config = dict(
    num_hidden_layers=14,
    head_dim=64,
    max_grad_norm=1.0,
    decay_shape='cos',
)
Each number is 128 + 24 x the weight over its row's rms, rounded and kept within 0 to 255. Layers, rows and columns count from 0. Numbers have three digits each. The size before them is the row's rms in percent of the matrix's.

# layer 7 MLP up, 512x128, rms 0.158, rows 121-227, columns 64-127
108:088165130109172120148132129110128112134098088111129084112120093111130133100152165129074097107133169164132143130134122128137141111183113112129140121157161127115137167088109134108140127110073132
097:105085120134092134176125146127111113157140096119127104132142162133117122073120124156130145126117116117153141128206153130128133154134112097068118172120163122145119167127116133106122124085145106
095:125099164112186121136099124148090128114127093120139123086126126161166123130156143125136119150111110173136135121139118154139120166125098135135083114098122077081115089142131157106058132131132154
092:128149167089093155107148170104125106113100150120160157114145160141120133133133094130080115095127157102130111126149150116164088129124101081129134133151121129071121110131172151110164124072133115
106:140125137177143128115121103139095123151129124105118146146127141093138111110096123098139125093161150102113078134123157097117133091114134136172139095141126116117128095144139105081140104147110158
103:125134144115102140103144131097103103124152116069124140203154099204122143142161089111111128126112176054111114141134077119134121132151097122133168157103113117146140123124108118157137096148073161
100:104141121145130153088079133139187128135094162120147121153086120131154142096124113137167119088114079127092094156095140111150109107136107154108114160155182139121111149120109143146137115148104097
094:095108130084150104102108142095139128150122134156148162107156157078141101166115135141089129117123129131124105153092142111143153131101124161141130090127125127131126134137138104122161102104131149
094:141096117118125139141154129146124104106142137135133130107103112133174116135154137129131128143113190121180123127144153153149147123167160113136114109137124104117118137160112147116083123103117126
090:131123093136105102143122157119143135134154140120124136153113102122116125113162121121127177144170125124145147094146101124121155195169139117093147161184116137122142121103116110176127118140101144
104:160143129154106138135150090102120145099137138104123142087107171135135136156077167112122098171086155134121061108132108076111141122148148137165142139111097128112142119130133138151164123180104176
117:120142161147084142154077130122126116102123153115092130133132117120150139071140117171102126089120128129127132166105094122129117155132120122093083179168142090158124140152085106135118131108178125
111:143101133105110171107138119114114135120137103123121125167105125136117145108118168138098123090094087130142142168094103123116113115129164149112113171133118100141126191097129116100172129093120146
104:112202118101134139118138170133098131151168121076100145164090132121165138121163142143151112099129097188143116121120106139144129107146096120081124133108120106127124138137157138103161148124135178
106:149140098128100060127131164135128106109128097075144159143151116136174144118173099138154197119149158102117135124140127123123120147156111114160158150100164155099147111116153096147138112094096120
100:113141096094126127107137135131116093133149168102109154122110136152151111160143113146132114115120169079161119145090075120154154128109126114162150103139117131115128107093126113124149125112130107
117:143147170123140144130112131143160140096141112113118120118121089098120121072144125102104119122131129142127119129146157113141161135142117131100161155156119086061135180120103137107152111128155192
072:132114178146142138161124124136117094139148134125149146122149169129168152152140138138115113112105119091107100150080136109117108127125089184134167132122140101150106134120139128145166125098135110
113:093090149146130128156108147142176141109108128107123140172195132152151121161144136149094156096129139112122122122105122121153152165121143118088095130106125103145143153141125129131141099150110161
094:165103141190153139089130141128136112131155114157127097101128121111161137118135142140146119108119114125129138099131106114145136127121117159115136165123167104148061136149136124121135135093110111
088:149102114125126125087132086110132136107157120125119170118122109149147119150154133130129138132193106155127103123142116147152128148116171146163126118170145109071143106121114115139172089152120137
092:146176134127113098093164102089117147146112113101147157082155121140176197102140128129164115131169088102127112153126137154145121157145123132155108145151156118128144119121134134119150123118054171
087:124137102135136102163130135158106157137088085081171107111135115101111185097121137160171114168118124101140103126110136108125128082100110112152167132124162063143149168143178137138124120141186161
098:129089122130166176100126088141140144121075145097137105123150164148107148150144120126144141122131108107147104143094077123102114143172111164113080123150089134152065143102095124128100124088121126
110:133123219088171158098151086110162132125084103125125131150124142121110124140128138110137113135111109093128151082122129118146114149115117101102120181164118147126148139159124117106156118079124139
089:126124121137154130141156112129091106117166101126127143119084087091126136138112120108123107107119149167123134075169135129153120119109123161116119117099109138108104099156148107116116067136151132
116:109129159129160141107113110090107117115154119089150125099115103109155137130160143109102103147155104141108115132122149138183102114104105126130106127147136072115162157101137147107137120135116127
100:102115121171122125156150126155101086165142137135122108107132134113065111122164154100132111116096155137116111114182150139160120149108136099152064121157106162118085148098149144125136142094119152
096:130107140125127107110179139102103152168200125153150128135134112106126128120118133148105114130134154162137109159133138133130112156148145130117154140101150098123063112127118155153108114131134118
104:151149051102105143111157110100118170120107131147111141133147134173172132145141132089101152096086124094108132139158128094137178159134131167103137157157093113142129167152153072137143121127125135
090:123088142176114149083145116114110160148109179109149115126059190141114157127118087148123131147136130144128122102105106109163138125159187103120151155153090104103086119142120164152112139134126111
096:123104090117133137110151141111112123095125056139111142161157112136126115113151110139130143102118151131122111125102085130120105131136127163119106122058141137098174123117154126117168159177111130
114:162126122140125179122082136101144110105133099114094134085111161137158143134170083158144117116160156131200129153139131154082136118125106149122108117153131120147116154131120134157126086154129146
094:169146137133131105160119144113120096094150123125160138191146136125156129119170111151150148099144139137108133129113108126143110151122125111119129142080114108130134100104149056148135111105147140
105:126136113107126103100181154147116162129128108134110117129126148087136117150123157143113147157115095130155111147141145113105093121149130113111127105181060134135135149159143102087154072125125146
103:104139144083174128115141101114132126136110114099163181137144137144160162157095150169129120102135112131142100145101124137111132086094134189174123158083134123148122132115139138128134115141110115
099:125115125125105148091062143124117125110134100139099067099132102105163141132154147103156097100137139168156143156144128131153100125129140116108157147110200115106117123142125127142168101160143153
100:158144115093122102121134116111145140091127110169177134109085124134139169102103157141136113150133116162125126105136152126125125113104124122138129107097131089089138131141135154120103103105107117
088:106166140170122095106109121126099117104098161132168144108103124124131129131121133144151180162140107168091104154152194143122123165150147135081093115144092131162136112115118124167134140129133105
093:136159131141124096061107131142110138128146145148125116115113146086091148114158125129120120146147154133082127157150173112173102158093118122106146110136171161072141141143146155131138128156097119
099:096138092133123138162128128140123117116103135170133109090126179149103123091140160119108141142128139101136159153157156089130125142181183146114106111128088140132109177138151123136143143049129174
105:131121099134125140068168123099130123108112129126116147147128149140106145126152135171114102107140127119109124122162090143142093184147156120136126105135160139133133157106133157157092113124109151
102:137100105056103104121149093115124123107166136101170135104100151147145124116143162132119153126157130134146130138155156112118149141105065166195162124123157147118146105115148147130094116120120164
092:143108136203143128132144128076138104107147154133141125141103092100119104121118141113157118142169133132122118099131118111160158143132125128132175129136074118144110117147111113122147120120197169
066:151171170087146114104160130127149114152175122165126090126146145161123124096129094134164140146143106092124118132122135138150120149142155113116154115135113140107092148082128129104141106129141157
110:110118135162145102113104125105138116066110136098161129129137108129136119114085156106080190172159119139153109131114128125145105149164128142141102141126123108162120115097142159115127168136088101
117:119113120159148172093162096082146157152102101092139164125132136139099118085112162144143123178136096139177090145128122074152122140133141153109080153132128107144077164121114139086135145179132122
094:106114114172162169127086124114146118149069112129108100144114134153115124095163154067106140106105107110110129137123093149124167163135117137088129106117130115136114100085159167116146135140148126
101:155120118083138097148124127137097153106146135147118135114128085090124158119125159096148174114142121159167146130121120107097123157143147154124147121121143136107116127134154162083150164140141150
101:148130139184154117119167122136135146156145144127123159117105104132137111112096144120125091142166134092145080122133143089105129142124155105124132132121092107098124132140145152136134084148114104
100:140126145121110138152096105096141125141123097141136128155097134103161150078169104162108102193132118127132099113127106100158118113120125137108165128116128101115157132126133136126133145145116162
107:146095092157136113154083134119101096084158122132123096100151129136125116112139137127100069128157137183103158204134122135121156106136169134141112087121119101112111097158127126102102152136117130
093:135136159053128117132145086146149114129112140152122113131134165144132148133136151141125133125128145187141109110160158127151141124131118117126137173136098126098097188116137154137134164155143109
133:097079101089133132144097098120136109109069144134123134119190137171143149141114127127078115113105131107110122104122109134158116180131138142157167142136157135148111155102135155141180110114131162
099:107133122129163155120140137128145112142077148153129171113113140123084115114110118120127176133133125170108100086121061122134127113158143130128112127103117110124156140178099096116130090112137153
116:141106197095125147126137107113133116122133134119098130134113140120109160147164103131137131111105108134144110130166143142163128130127150117128103114106141160114129165108109113131102098063085175
105:112146104089093138134144148121119124119138121093104148127110118201156162100128106149139145110122100089162155131112131166115112124116091136159111151133131139137141088144103118160161110086117133
102:153095108099095114120127114125109097144143071105121122113155142114104142110107101164151093134084097098113111131161090145141118176149148144173092147129161130159124151158102082156141133123123151
098:123126148172128153136097092166112130123121131119114132109124147172142141108145101149168130172111131125113118163126134176143121114153139100123083159073143081098100128108126104098095143138110149
104:154117155086159142140170156139107134160141110129092138110152135123130125110156116117158121137133116120169148150127122158102081127090133100057141122124104133115105140144150139105154137169098125
090:102135173101151125111168102097143164136096112106100145094135142159158156135125102142104146146121137102143106114121130093075124120160090125120142103099178107171090134151114126121120114100132124
108:130126114137115133126110077087146143099133121126123142108141124129142110153141162129147156080133108134152125105122108138116149086107088138118097164108133113152163161148160105143148120130150127
101:145103174115139132137129102086077117132149160135089085100156111064109150114146135146089080094161133165107113125152092111124123119154107112162120113168127134140123149129106126119140152124123147
077:131129145123117104126101127117112124121139129149151160142130127115184120126110146146133157122150117126137159098129150127143178087126180097109130079125134110144115135124141100134158119096102174
095:095081165164147146134086119153133129114110113146143065100126165131127145130104101121127152147125115135131123113173141133140125156152110110122113115101144105161133123059152148130154146118104103
104:173104120133137120144114106103119115174171114188151141166148120155135128125149143100110094143127099115122093074117121124088147121078118150130136159109122130150119136144079116179122124087094148
097:140107149117075132130129143130101122092185136173124162139142117128127128111119119127136169138083158131170094151149154165107144158119108156122105092089129173128161121147143082157154143136120122
098:168124101151134122117158123136143154160142098141168125073111144148129116148125156119124181106153144147126137137096125165100120144166118147121102124155166112093184142116129185176135085107129103
096:122122136122136144109129158124133171087128145080112126143143122162098185152154159111142149102142118189142119139126164105126082134108116104126115073128105132143135099121110142094128139114078149
100:140124099118097139134164144108150163125168113109152174122143170129094107134155156121099147100098091121167128137100130109099125170112128124119163118114123136132106147118141125155104096069151141
096:157118076153106073143092129118101158072119112154107149129174113107162111107163123150162118146148165107123128146092104115155126095104099131134100141111127137092135130087103150098125136155130146
104:176120145135154140111126100136129126120113129136132080145150147165095092092132143129132119107162101172131149142084114140109143104165100118073113147132122115162088146148115157118150116161168113
136:109105136091114118153145132124165160123118097129131161147164117121151107145112122139103151120151141114140123106110144123169139167108138145112125106085127110096125149169158129142162121100081164
100:143124110160119130100143098112089104119141165095124179096139132138137144086120102096133111154148134137098116166140128122112149160151107164099102112158105152108135124138131115149125126131110115
099:183124125152108165194129127125101171117139123179143129106151142111075135134135166095108138105138118124126103142159099095149107141124125157111134166131096146201104118103138159153133144152128128
107:150150127143145188137137107122132062075090117145116145152133161178129134136171139108133129145152133164143118140144175148131170095106095160123096122167122081143146125170105090136161094104102163
099:175122105141122136134190145103075145131141116118113131142105125126123122157121156120127152114153119126099084133126142140099123174102157137156136137114135162158130122090132131116151100130141168
093:114109105157134115086067148124157121086149106101127142113150160174140137117177119159120124100102175108128124125098075114134122133147134131173164117101133145072146131102137146163121130144113134
131:170173115087101134141142070117090101149129113108141105150099157117123155141110141126100115146117177119123121119137109177116150133118086129172095149117150132135144150131120134119142095146108167
095:126091180135098137158138102128093097085127116140144120148197126165142147097119165168102122132121190119140092107122119102112174134148143127121153098128163144117138105117131148092088134075140122
092:105067096116112134160101127140108083102134157105127151151158153155169136132138107147098153127165184141111109097152190132133120125184097116141152099140156184136125139114086132108115116104153130
089:144101115133129103083115168129142121109115174104131128111193112133148100102133092100102185135084161080102131131144123137143154129117111135163153120181158164129121135129130132109187144155139122
106:162134095091135134123104119142111130116133122130102149197120158154070166109099141114144155110136105109111124094163103108128104134097118136135145161095143105127117154116145116115148127128131119
095:140152076148094112076145159145095126121163141154104167101150113134131176116109090126114145138128148117109159122109128111130164123158142114126136096160097167125119113114127163122172101162134117
123:137145092095149141101113173119152138134141065115118141131122146122133123126139130154121122092113113104118151108148119151088183125160128127162113087126102170141142163143130124122165187119154173
099:112101118132113099114121110112119139152183113122143129129137114141094144126100120150106144130112082111135104172119116125081088155156136152118092126116124078120125136115143145162147144154082136
098:102116141082123116126138112130129126148137098134117156125109136145141146135147098151156149110139121191122105154129128087134146114146154101116128104098137133115109153166115093109147102153140179
095:123135119209134143145131129123092113145127127152127113117131159118117144116138108107126106143141148162123070151101134144152071168142146148072081111157085138144137138114142197111106119124099133
083:102122135107083138149108102127082116134120150164127113176171128131151117136119087131126103092141190107103147129100158129156140131115090119146090101114146142114177157105169101119145123150114142
087:138169155129142113117106112132124137138159145180158078143142119121086119106123109157147202162090132148134127152122149110146086115142145115103156117159113108115105158073109099107135089107115129
101:123149137071159112101138132163105156090090096098077162092158166162091107099124137111121116112129144172127195122150102131088161176109148140140101124108128126100096144154158113115152161143156131
090:142094152121100134098166120112110118128171175161117127127128135124124085137111135169130157112111130053148132134154092095147099108161111103116140144120147128103139112153152133090163119124111120
098:142161125125193133096129142110124159125131143123076139133119093176100150114127103121136169110139131156142093121158137157159104107138144117114112082139101109129107156121170120084146121127104131
094:088104085114142156182093164109168148129186135128088130141156134111115163073132140106152147121130104098172110131186136138103100130134114115107154137126143097131118159091149128152163116151127146
088:137060146111148110132161147097139118143073107126144109151161100164147123104148131120129116125091128126140160139107086099148164173125151101084120130112111081154145130130145112140138120165132102
106:153124127123165111151150129111149168108143132132121163097152117130129174123111151142151141123132136143112075131136137135120111108170189143125162120090123088067118106151142125146148095146132105
067:123103111138132135144121192140068093138100116129176143149116129142144143118114111128140096106106150092113152168110125131098152126151140120112159129142114136122138116139138147105135109139190136
093:140144103149169134121133115109112178127156106132099134133124138098146134130149102083183134150137143099094121095117101098150123148126171115119130145102121096110164136134120131121126140132095155
097:116143147111155102148094166119110135091090125149117166122143115127132172083134099144115157111155142138103124176084124091135086140135147145096097084141086134102136127123161129126143129148158121
093:101094095147159177127128144114146087141096198125136119132132152108111123159111128111126128141121162143167125147112165111160099140140179125156091103139144096132154107092110116116137094142104135
092:118147102127147132134157132137143102128144105155103129182140168120034138154126153155114112112112079136079116110130165153128135129092124137083126145133143115152161111126140119144162127142124131
104:091162118171116181133138144117131131054108101144118120137139160155113104090135107155100154141132127108096118147102130148130130164079133116096135166134079081133108161129156104119142105117127116
107:108141116080153093112124116145122130136121181104153124103123111119121120117117111156097142145120146125197103111105129107145128155157114119152118072128120134098147112113102178155118149143175130
091:120134105112154140152097129157104126144094100127159121138113148136103131140111148156124108124099135149122077141132168103129133134113159159150124074110074125101090121131188107125169145152122147
099:101081105119128090147124107168117074087115137160145127110126105129120094142148127136118078126145131135127075118134172099093166089134147142139155142138135088109114164138158189084120124108119122
096:087122147120142118169129159133112144158135078118138086129105116140136146129118143108129108097109127116135135113140142106131140117121106122130176084149159141114154147088164122141131099156128108
097:112149126115075105111151127092148137088138122098119141163161107105118126131135141157173121109137135133082076102120109100137150133076110120185132127077168090142090129107168091110140137163083146
# layer 7 MLP down (transposed), 512x128, rms 0.0417, rows 121-227, columns 64-127
112:104118108126142183122108155097182134145122103119122110122143142143113167103140163131054140132125095142126094107122124127124121161144138144104124136158117152149104174122118134113092142135123102
094:152145154108127154115145107131096136116120141112146125081114157097131117144206109112125124128090155146112150162083121170122145146101088155134081123136114119163121107107105133143073136151126110
093:114136117165134194111116135108156097111112118176103130162147165116112088107122102126101126087090131111097122128092131082097128113130152122119157120143139167121106135121124140144142115146128120
087:165151129130155112112147081115090104146105150123126083163123086099125138152094147136095133097141092139144101103105139136124135141141118147123147130093145174188127151135091100144161097155133144
114:152153133147110131139130119129080110119090124108167101104107156124152096113107103138104148118094141142093123143123201101110151141132140122148150059118127131137132122148165121110153125122130117
103:092111162092133133147139128139066121137130128165156082078151135099123126140098135094114092112131095158145095136116166164129100148134157101160128138156089094134096137110102138122130154136136135
097:169135175129120145063134113134118133149161134110135105112093150097073131092144105135088101109119102159124149142151175137133164158147111119125110153122126093112159145129111150081157173154105141
101:097150127119152113084106120135128138134117132140151148118186104175146121155127097079086154156109120100130104128120122118157165160108096126121138093111177119188119122111131143102116156126125129
091:110156133135120144149116107137121139131110128104132115146145132113088180113116141106115102136149069152116111152095138141111102117104129123142133168121114135139109117128126101113213122184182104
088:150132101167163151091144092120117093130124150130172088093139141155105108154086104097138107133081104145129095132101116132121112096102136147160147128081124126160092173118145136090155167171164120
101:075140148125173105140127179146160117104144110082135106120113115082127154121158096123186128096133128135081139131151100147176165148113130128115086097123136168120121109119147095144114126129126088
109:163136096122161151141156136111155167142137106124130132124117164137110168113058115131083095118143146154126145071120130139160127085102151115127104096095120135102137138105158145090158121126078161
122:151127110107134103141147166120119146148110156144101130151137159105079136092157124139141143136128141114129130126130146105116146110108101164092100095104117145064135127166126134128146139117099168
112:162150131099130097157147148175129101147154092150129110145150132128111171134148150134155149113168159123085170150123112111079111179119124144133079122122142150156142087145124114146166123121137114
107:115104114128155158106123130115139107141139142166144085093124133113104112111085160116095050146149089173130086155103101137134113108140133108126073156138104117167082144115118174130137163177144132
097:105091126131105141097149110119120149142125128132135136129137122118108168128122147089100170143126122107099088152104163170133147087123110134188079088161133131133073143134129130148123133150076125
114:137070070132131112169164105154156153117110110127157173102120132111083133141115135138111171127111150096164121103124122118085117086126160133137157124126156109137147105127159198147127130122146162
084:134166130073159114082146148137134105172156121131165107116103105120110137118113066090104137132092111139146138141127147134140131047124100144136122133112113131101141110103133108096131148115174146
100:088121152100128123160118115135186146135093104147118129157162097126151083115118114139088143120135139084164127144133131112173132141143142147103130127127077124151104166142132140149163147120104154
091:108081103111089120112144142139084132144132196152151156127099094157075129139142147098164138148164145107121121149162161149115150150118130121147165079139088132114135110139096171133151107143134093
086:109150169103128053164135161154166146126090166157121119118126098109111147105158157156129130163116120071135127148120117116133127115139108100109116108118133134153118135112132168137074148140122105
101:096114140091104121130096148180117115125131125151084173148126104141121101137175130162105111146120135112095187169132091154148121119128122168122169128166133119103137116135087112148122114136125152
091:133107151168167087081099099146149137089154111135095163156133122115134094131144093102061111087162110124122165087110130119156157160129121100158106169096095114117135105145107115111125143103102113
110:104135159180132127176139140136138135131121137169125173111119115117176105162123081127132142116097121094120149154107103127112133118146114118125129165136108139145153096096169119143105116167078159
100:107179102131096106142149121119154129150149076142141112059139110125132087101131126170147100140141138129122067137169125129113131133097125149140131111113150118153126124122160144143126148161185129
083:129104138097117131114109136108094196125131155100102129151147169141130150125150184131150137121167103096146107166110123111128135134141150116131134138158121110123172106097137160120103150113106150
129:139137119123179133106164109061119140163105108164121149148115164117104159140164085138094137107112137140097115100125140142101165140166113091142129125165102136168127094118123168132085135117108138
091:139132114150152111159127156075135142167113161123121130155154137094162126111104132137154124177126130111113173120086115129117150103190113137110133115079141136123183080142117120091116136116148104
092:152142099154135140111102124141150081101092150125129093113110150144123156096105125105117092129172105149110123140096110101110176137129116110150151102147074120148126134144112099127171184101126162
107:130105115107162081072095156105116113148167137118093144141185158092143082104131123145141133120144098103114095130126137124154171130145071164131130098112147097123115150125114134109145133143093114
085:095152168123113112124117156126152134165118116151146068149156118136168074094105146093154137125133150129111110131134099166121141097097138146130101116120146151142156117127177122130098120143150130
098:148167132099128102154148101108103155177132184077118121123099126150136147102124146139089100110109131163116171152167139151125138160114121117120115166182142127130102113119147104155138121116124129
120:137084136140130107123130114160142089135132159090124096140120172142107144103165069152141098127129133145099166128123130116129157128133101132166096121136099101094123135149172169103132109100100150
096:116098149163124166101105139103145114160131129138139071112120148094108095125070129094108102167145122117125124128128165130068136127126132142138130103159152156152105173139106184085125166150143142
105:169097161133161126097114142150125109153151131122113143117148132153121052135126125078138090096114144120123146116106122134137129081139158141156134171070145115150119135113099139179085154108158126
098:100101115170093129115102139106120146139120127119109131141139129119109110124169107122143159114100126164109175144149115111103154138093148107116074122188159129150129118140118113131120150116107135
099:129084093129135144082107133139099156127167118138141089154073088114125136111135088108109134106111128146074148136173098120173143100148157153143133092125167135130125117085116154147154123153133152
097:118132129163137131110116125134154111146102153100113102109130114123116116135163104120114176089103145150126113118140105119106135169114131183109153166109105139103124112147118123149146150136134113
089:107157137156107126151144177149143063129128149157134124134158124126144145120076133121109177142137107123112077115142155157113093153120123102117119135154145138150157120089111127110101125112073125
081:116126162122115147197130147187169121119098138117110157131159114145170131138091156123140100097119125104157089088168162126101126130176148158131094152131141124119106144129143113167130092100168120
089:130124156146144123088147141127095148142191139076116176119135065110137165150089093122192107114138126126135090123112105141100170127107110118100124101132146138098153118126088150118124159158116090
092:121153151155100127195142193153139116144157110175129147100142106124110115119095161133118141123121139161098121100120153134101169112091121128150132154137102123162130112091155140069159117136151057
096:062112161190145171082150132143139113158099163114128129126128120138116131146165084134153116155107114114090176161088063138125106075123153129165101147107141136140146094124092110096123118114141112
091:137168117114131168136104150106141145116093144144136135097113146151152152105141127124133150103115102137163123149126149141108125119144139140099105129094162122104138131136106129131094120134080117
070:106137135103115144106102118135129200165114159119122153125131141120115131145120159121125089146126135147146141119133089117131144129157094109076113107097154111133128128126084054132118130139115131
102:139162150113109125197091095195120132129156129161123130129098147142147147148143138109166099112123138151146107099128123144157111122129160104089172150095130148103118086139125111148166105129157138
136:140111131128125153101156104133142118123148111144131092143131093095148102153103116119129140130160122112131116116121158114145127103122164078113066099178131101124096157112123160115159131167135150
091:164097099119149137112107088131117088094164136145172117152145153163109107127115131153124117090084119101159087141102102158129112156131104086138158078123104140152130126133089134128149157099124111
097:095121141097111106110155141138100150149102113116172100114128167167129136126116114142132129154131141085122136099155118157114100113135126070145097129130149100101149133138144146183122127115130149
097:121127145114139142185099149118140106148147121138132092134103151115117111148156124124123130103111120145112128171132117164149135100142125167085151107118157143145127123125109122130130138102129139
095:110151118123146103108139118141154145118129165099117116136131131147090080146129132140128184077130136125098165180110130125108125131116153108132101163156154168108120149143123123113076096091146146
104:120134142126140129111138146106162117113097104152122140098173101147123082131070153142098133123159106120109112138116134119158097094102141149126161137110113149193131128125117144122130119121137136
084:133101088093128097133080163130117145129116178114112137085130111140115087099183131104138129144113110100114156124105106141073090158129128140082168126152150138125179138143129109119113128126139081
145:132119132098148154132098134143161110114149112121124097162148176152150111130150118157067112126121137114101120097123149115182134141165129124113147112133139148117101127151121119102144141150124165
098:112152173117112072149105131121093113110131103147122128111155114117147134110103141089143159141134107127155103143122135143146151132109101122107167130136161131153143099142141190161134131142137134
111:092160076152121160094104103100140143152157164082135092120140126149094146114095131135178135135143126145132131166132120128076114126134144128129089109112133094102157161139140145137139154156138119
101:122128138108130167157080108121137106094093100138134128137115145119110125150100174107117126115092134181116088141131135129166148135132140166114134143123119123126098148127108106133109133138176097
108:129118115142070115135176128147144159133139147150136113130092103135139215140113167096105116141119137149117130116146147109148136155144162127096160129132142132128156108151120147110108132094165117
093:114124124118173115103145168126134086108149188114113141151177123093135179135108164136109103106127137130118105064083109137093153100145148140167143124140125177115131139155153139133156103106129113
108:140137128108079097139167112142119122129100115120126151171100104092145148111135143124132112148172145126127124132148140062136126150143121110141144111148108123179126146119104131171092060093115108
093:083137151105123111108140129145120172104106110140106094132135118129139138181158136093131113116070080111118125108138077113134134109110107142130122138114140132130150153126114120117115183148135157
103:105106119149153135166127140120130114125095154148137118171154127095135107124092119118176095103114150099121124161146104107128076126176153125132155104135102110138123101121136130099112123079130148
095:128132098178132062138151141123115122133112103134139166133120149104138123120087131123159116123125143113125117153151142125106104140119161138133156134129067100133141119117133148086138128129196115
078:094130149100154132142134142088169199123113113107112160132129136125126110102112102120132104143129128129169129099130115162126129165118101123115077128083132141137125170107085111134075132131117149
088:140191085076098091121173126111103124138128145106128178136136110104132124116135146148146128123116147127120130158107104099125122131105149125135162117153095151087103118203127141120108096118154141
096:125138148165154105102160121110069137093155158135123089104058134109153109194107116118138143151091106118139112103116133091135087136132152177154161128106137099136135123103118179131110151148160138
095:147154127148144144136098152129166132155090119101117074114087111138128123136126124151123136152154115104096188133134114118123152116164188132125145166154172116119101124127089143101046103122162104
092:093120152102114138137091127142123130124081153108111161149149093112130165100128118135126115116086135119142130128128146110118137171101164086136144118111122174148070111145133110117119180129137141
100:152116134114101128094134127122152132107113140107142159094114122151138134155140123174103130078154107143154143093139155111107100149109135134116127086128137129136109100163119156123087108130115113
100:147118128135177111128138090129107071139103113141080122102130118135125117115167144143166059138117136151130093101131116142153104126140139163149111129099140086128157162121120107081157114163097126
096:149092125121104110158132105161151115191123112126164140151122127184112084116147155098139163149136105149108143108162138128128113130109121114085155130140112156127126091124108179155088170126139127
096:076132099117120129137157148137160120167085134094132190107168106101146152170163123114146122115112138102125124099133139115139102132142142154133166175123107150091183142115130140146086101104144121
111:075116123105107133138118122123175140118107128099131170155180091120131075135105134127102132127123160094151116141136123138162136157124155146109112136133120093150089165146157116120147102153129137
094:114104156152142130135127136138142125144134127106105137151167177162148113090125132103130120120129158140116100133109150075135126080143130131129056163085116136145094099132130128091100153097130112
090:113121152105109120119096118100144111142139139094139111152128108150168131112117031147149140115111113106087131133099128178101125110129136122174127117103166095127111122122145105121117101127136128
121:127174127149081133099111157091076110107111121141123102146175121137147123093149129139085123147126137110091119107155166113139145119121127147160126090150120107134150141187121176106108135156120110
089:121077122161149133117112114101212137102115134147152122136132099091136139130135114168137112110120119125133136121090142132167154066187127133135153128136179134118134103158089145112111136142122144
093:132145136135145148105182114096090114183120150148093106110108094100130160135086121135117089111163093186144109135141156125109158155132149126130100149152119104155133101132113099158122145115138124
134:143126120112147119070152135132132124120154161089120093118127129154102153156144147136124119119091119091106152108149099118105147127157081135148075129131137111104146131098131096146175126109099135
090:137133119084159113159099141159110127156152069108107130128080128087159143156163102116163157089120080135130128164103125149123102100124096114129080163132125111123129166122127106170141145161119150
097:161154139130140138080149148109115163142126080114134135140145104127089127086133132125136110122100077127117146157098065123104128105070129169128101162141113088110171116113142135147127129141097159
091:121157085138156138155114122133114095134147124135138129116123161113115126106138106128129122156113137130119163127105116101125151092127158153112096176083111114138096146128142128185126073119090157
113:173140129113101142136121130114140129157109173121111134119159139118168157114109109147130123146178118108142128114066108121097122122126130121121146120107093108139128120158092094132123134149098130
093:123113125146140172123102121118161120137163137140116078128123101125141068111100123124134072122096137132126109114134135139176101159122163138135116054129151125129134120121127112127125194131137173
127:112140152101124081141121120139109135118124161087125173147164156122092179154179110120145157128143130143146135152121112132127137137160119116111130124106119107118140100153168107124100084120112065
100:120132090187115112081088168110110125156181144118144101167091113111148161113153118126120119128162103135126102127096111149155118114111137177091121159167113129122117140117154120126184142107080122
091:157152169130109091130155150097148106122121093143155095118157135152111161144074111099079105123168171114110142115109109129074085168134140158147115157157133102124105147151133154115080133123134121
096:101150139138106143122146126139166118126142104143155117093120106132141141145137128133134140141149106093110132163109127145080086113139113103159134122136136131085112145088133141104137116171161064
082:111156162108153135146115165120133124150136128097138140105086144108128148109124111106118189133110049104123126124163073119134138091123188106109142124129082119100134069129098124148130118147165112
082:094129121134108137189136133149149119143142173131109128164117103137123102126094136130205094129105136118164169135161099128158086122168132095121174118094138133097133160112123110114155111146132124
091:168117104185118188126123132091082123131158155135198085145123108122138124144150079116148173108132107132142081125087116153160110130164139150118177117136099146115153128095077128144106119105128114
090:114167108165149123141095180124102106156142120099141130139103098127117116130143101142129146119125131162133121126088136192145169123085104151156128134103107143118144153119099124184102126143181161
093:132122149118137149150162117166142129118094113160158136151156091126115150128096127172073118102154158158132153117139174123105126131126150119110143137142128127106135117122133154126122174140149140
096:172136153104145113125170162126108112125094128090138103128142135133122096160139138127130099121108143101093155139127112151110165114161125132111098127126138170127120101129105122099100110119171136
088:129133091107103105142122116135129133106112121152102145180139109096128162158114129113166148156167073193167090132138109131119091185138113095113115120161148132147139130147140111150145107123132093
102:146128147128103157086139112139128103178141155163118099140103107108130114122074126160105110108120170113131138104170163109136141127138156126117151101133143173145084154133109152105144142093147168
074:139141102102117103127128122118168124131130147122124157140114077102121065146133108100126156159122120171129110122141110123134147132111189103107163098153127147130121132095134114122148127156090126
094:114123146079127140103110113123129116147155171130207145120132140112145137115064157111086156161155116122123122124133156109109092156139110084112122130142162144110158143164132113125113140136108121
094:110076141135134183122123138148105149189119156128164097167098122097100114167131162124142144078121078135121145121149108168097172114113128103152151143122173167093104152116096123185098104136112114
095:134146150112155081184124092131120146099113072094102176132129094108144100133119121136164128076160113115103106159125063136086157124142100153106172127154107148136131100165095126169114168136131142
093:129185143151061086158122133107127148132151152104141136092113127139146159112125130066114078136114166103137101123130139149138095079136124148150160095109099161131173090166116164114105124087132169
101:168089116136156141117129133121129065125122117095127119132123143132109140167111178141126109139093111157126157087166136112103139153106110123116139097109119150088153144141132172096110118101130154
096:112109107182090136092129133123118122127111146119153161130152148148153109116119165155133109125147121101093144110117184173153135104118151169152165109125158098156100141135112158071084102121118142
094:118106126098098115115124158155111096152133127141172145143211122132164169157133114114132099135179140127126082128121119128141128110145141084156121124101113126130106134127128160074113145116142105
109:150182134145110103123110166120114138156134108143112122133126151142134122081135131144110116168102166092097170121090131182151100134097113078117087097104106136107147099142113101135150161179116100
096:178100115096101110128117113138132117146121170140117188126133115092158134099129154159130129105151129159123135171122117159109106129118141101115120160120132119158119131113123158138114154088121105
092:121121099130173146116118099131150133112124142147192144118092122131107118094108114142122091162128117082096115158148129124137131152115113101150134137141141127118114119114181179128106118147133113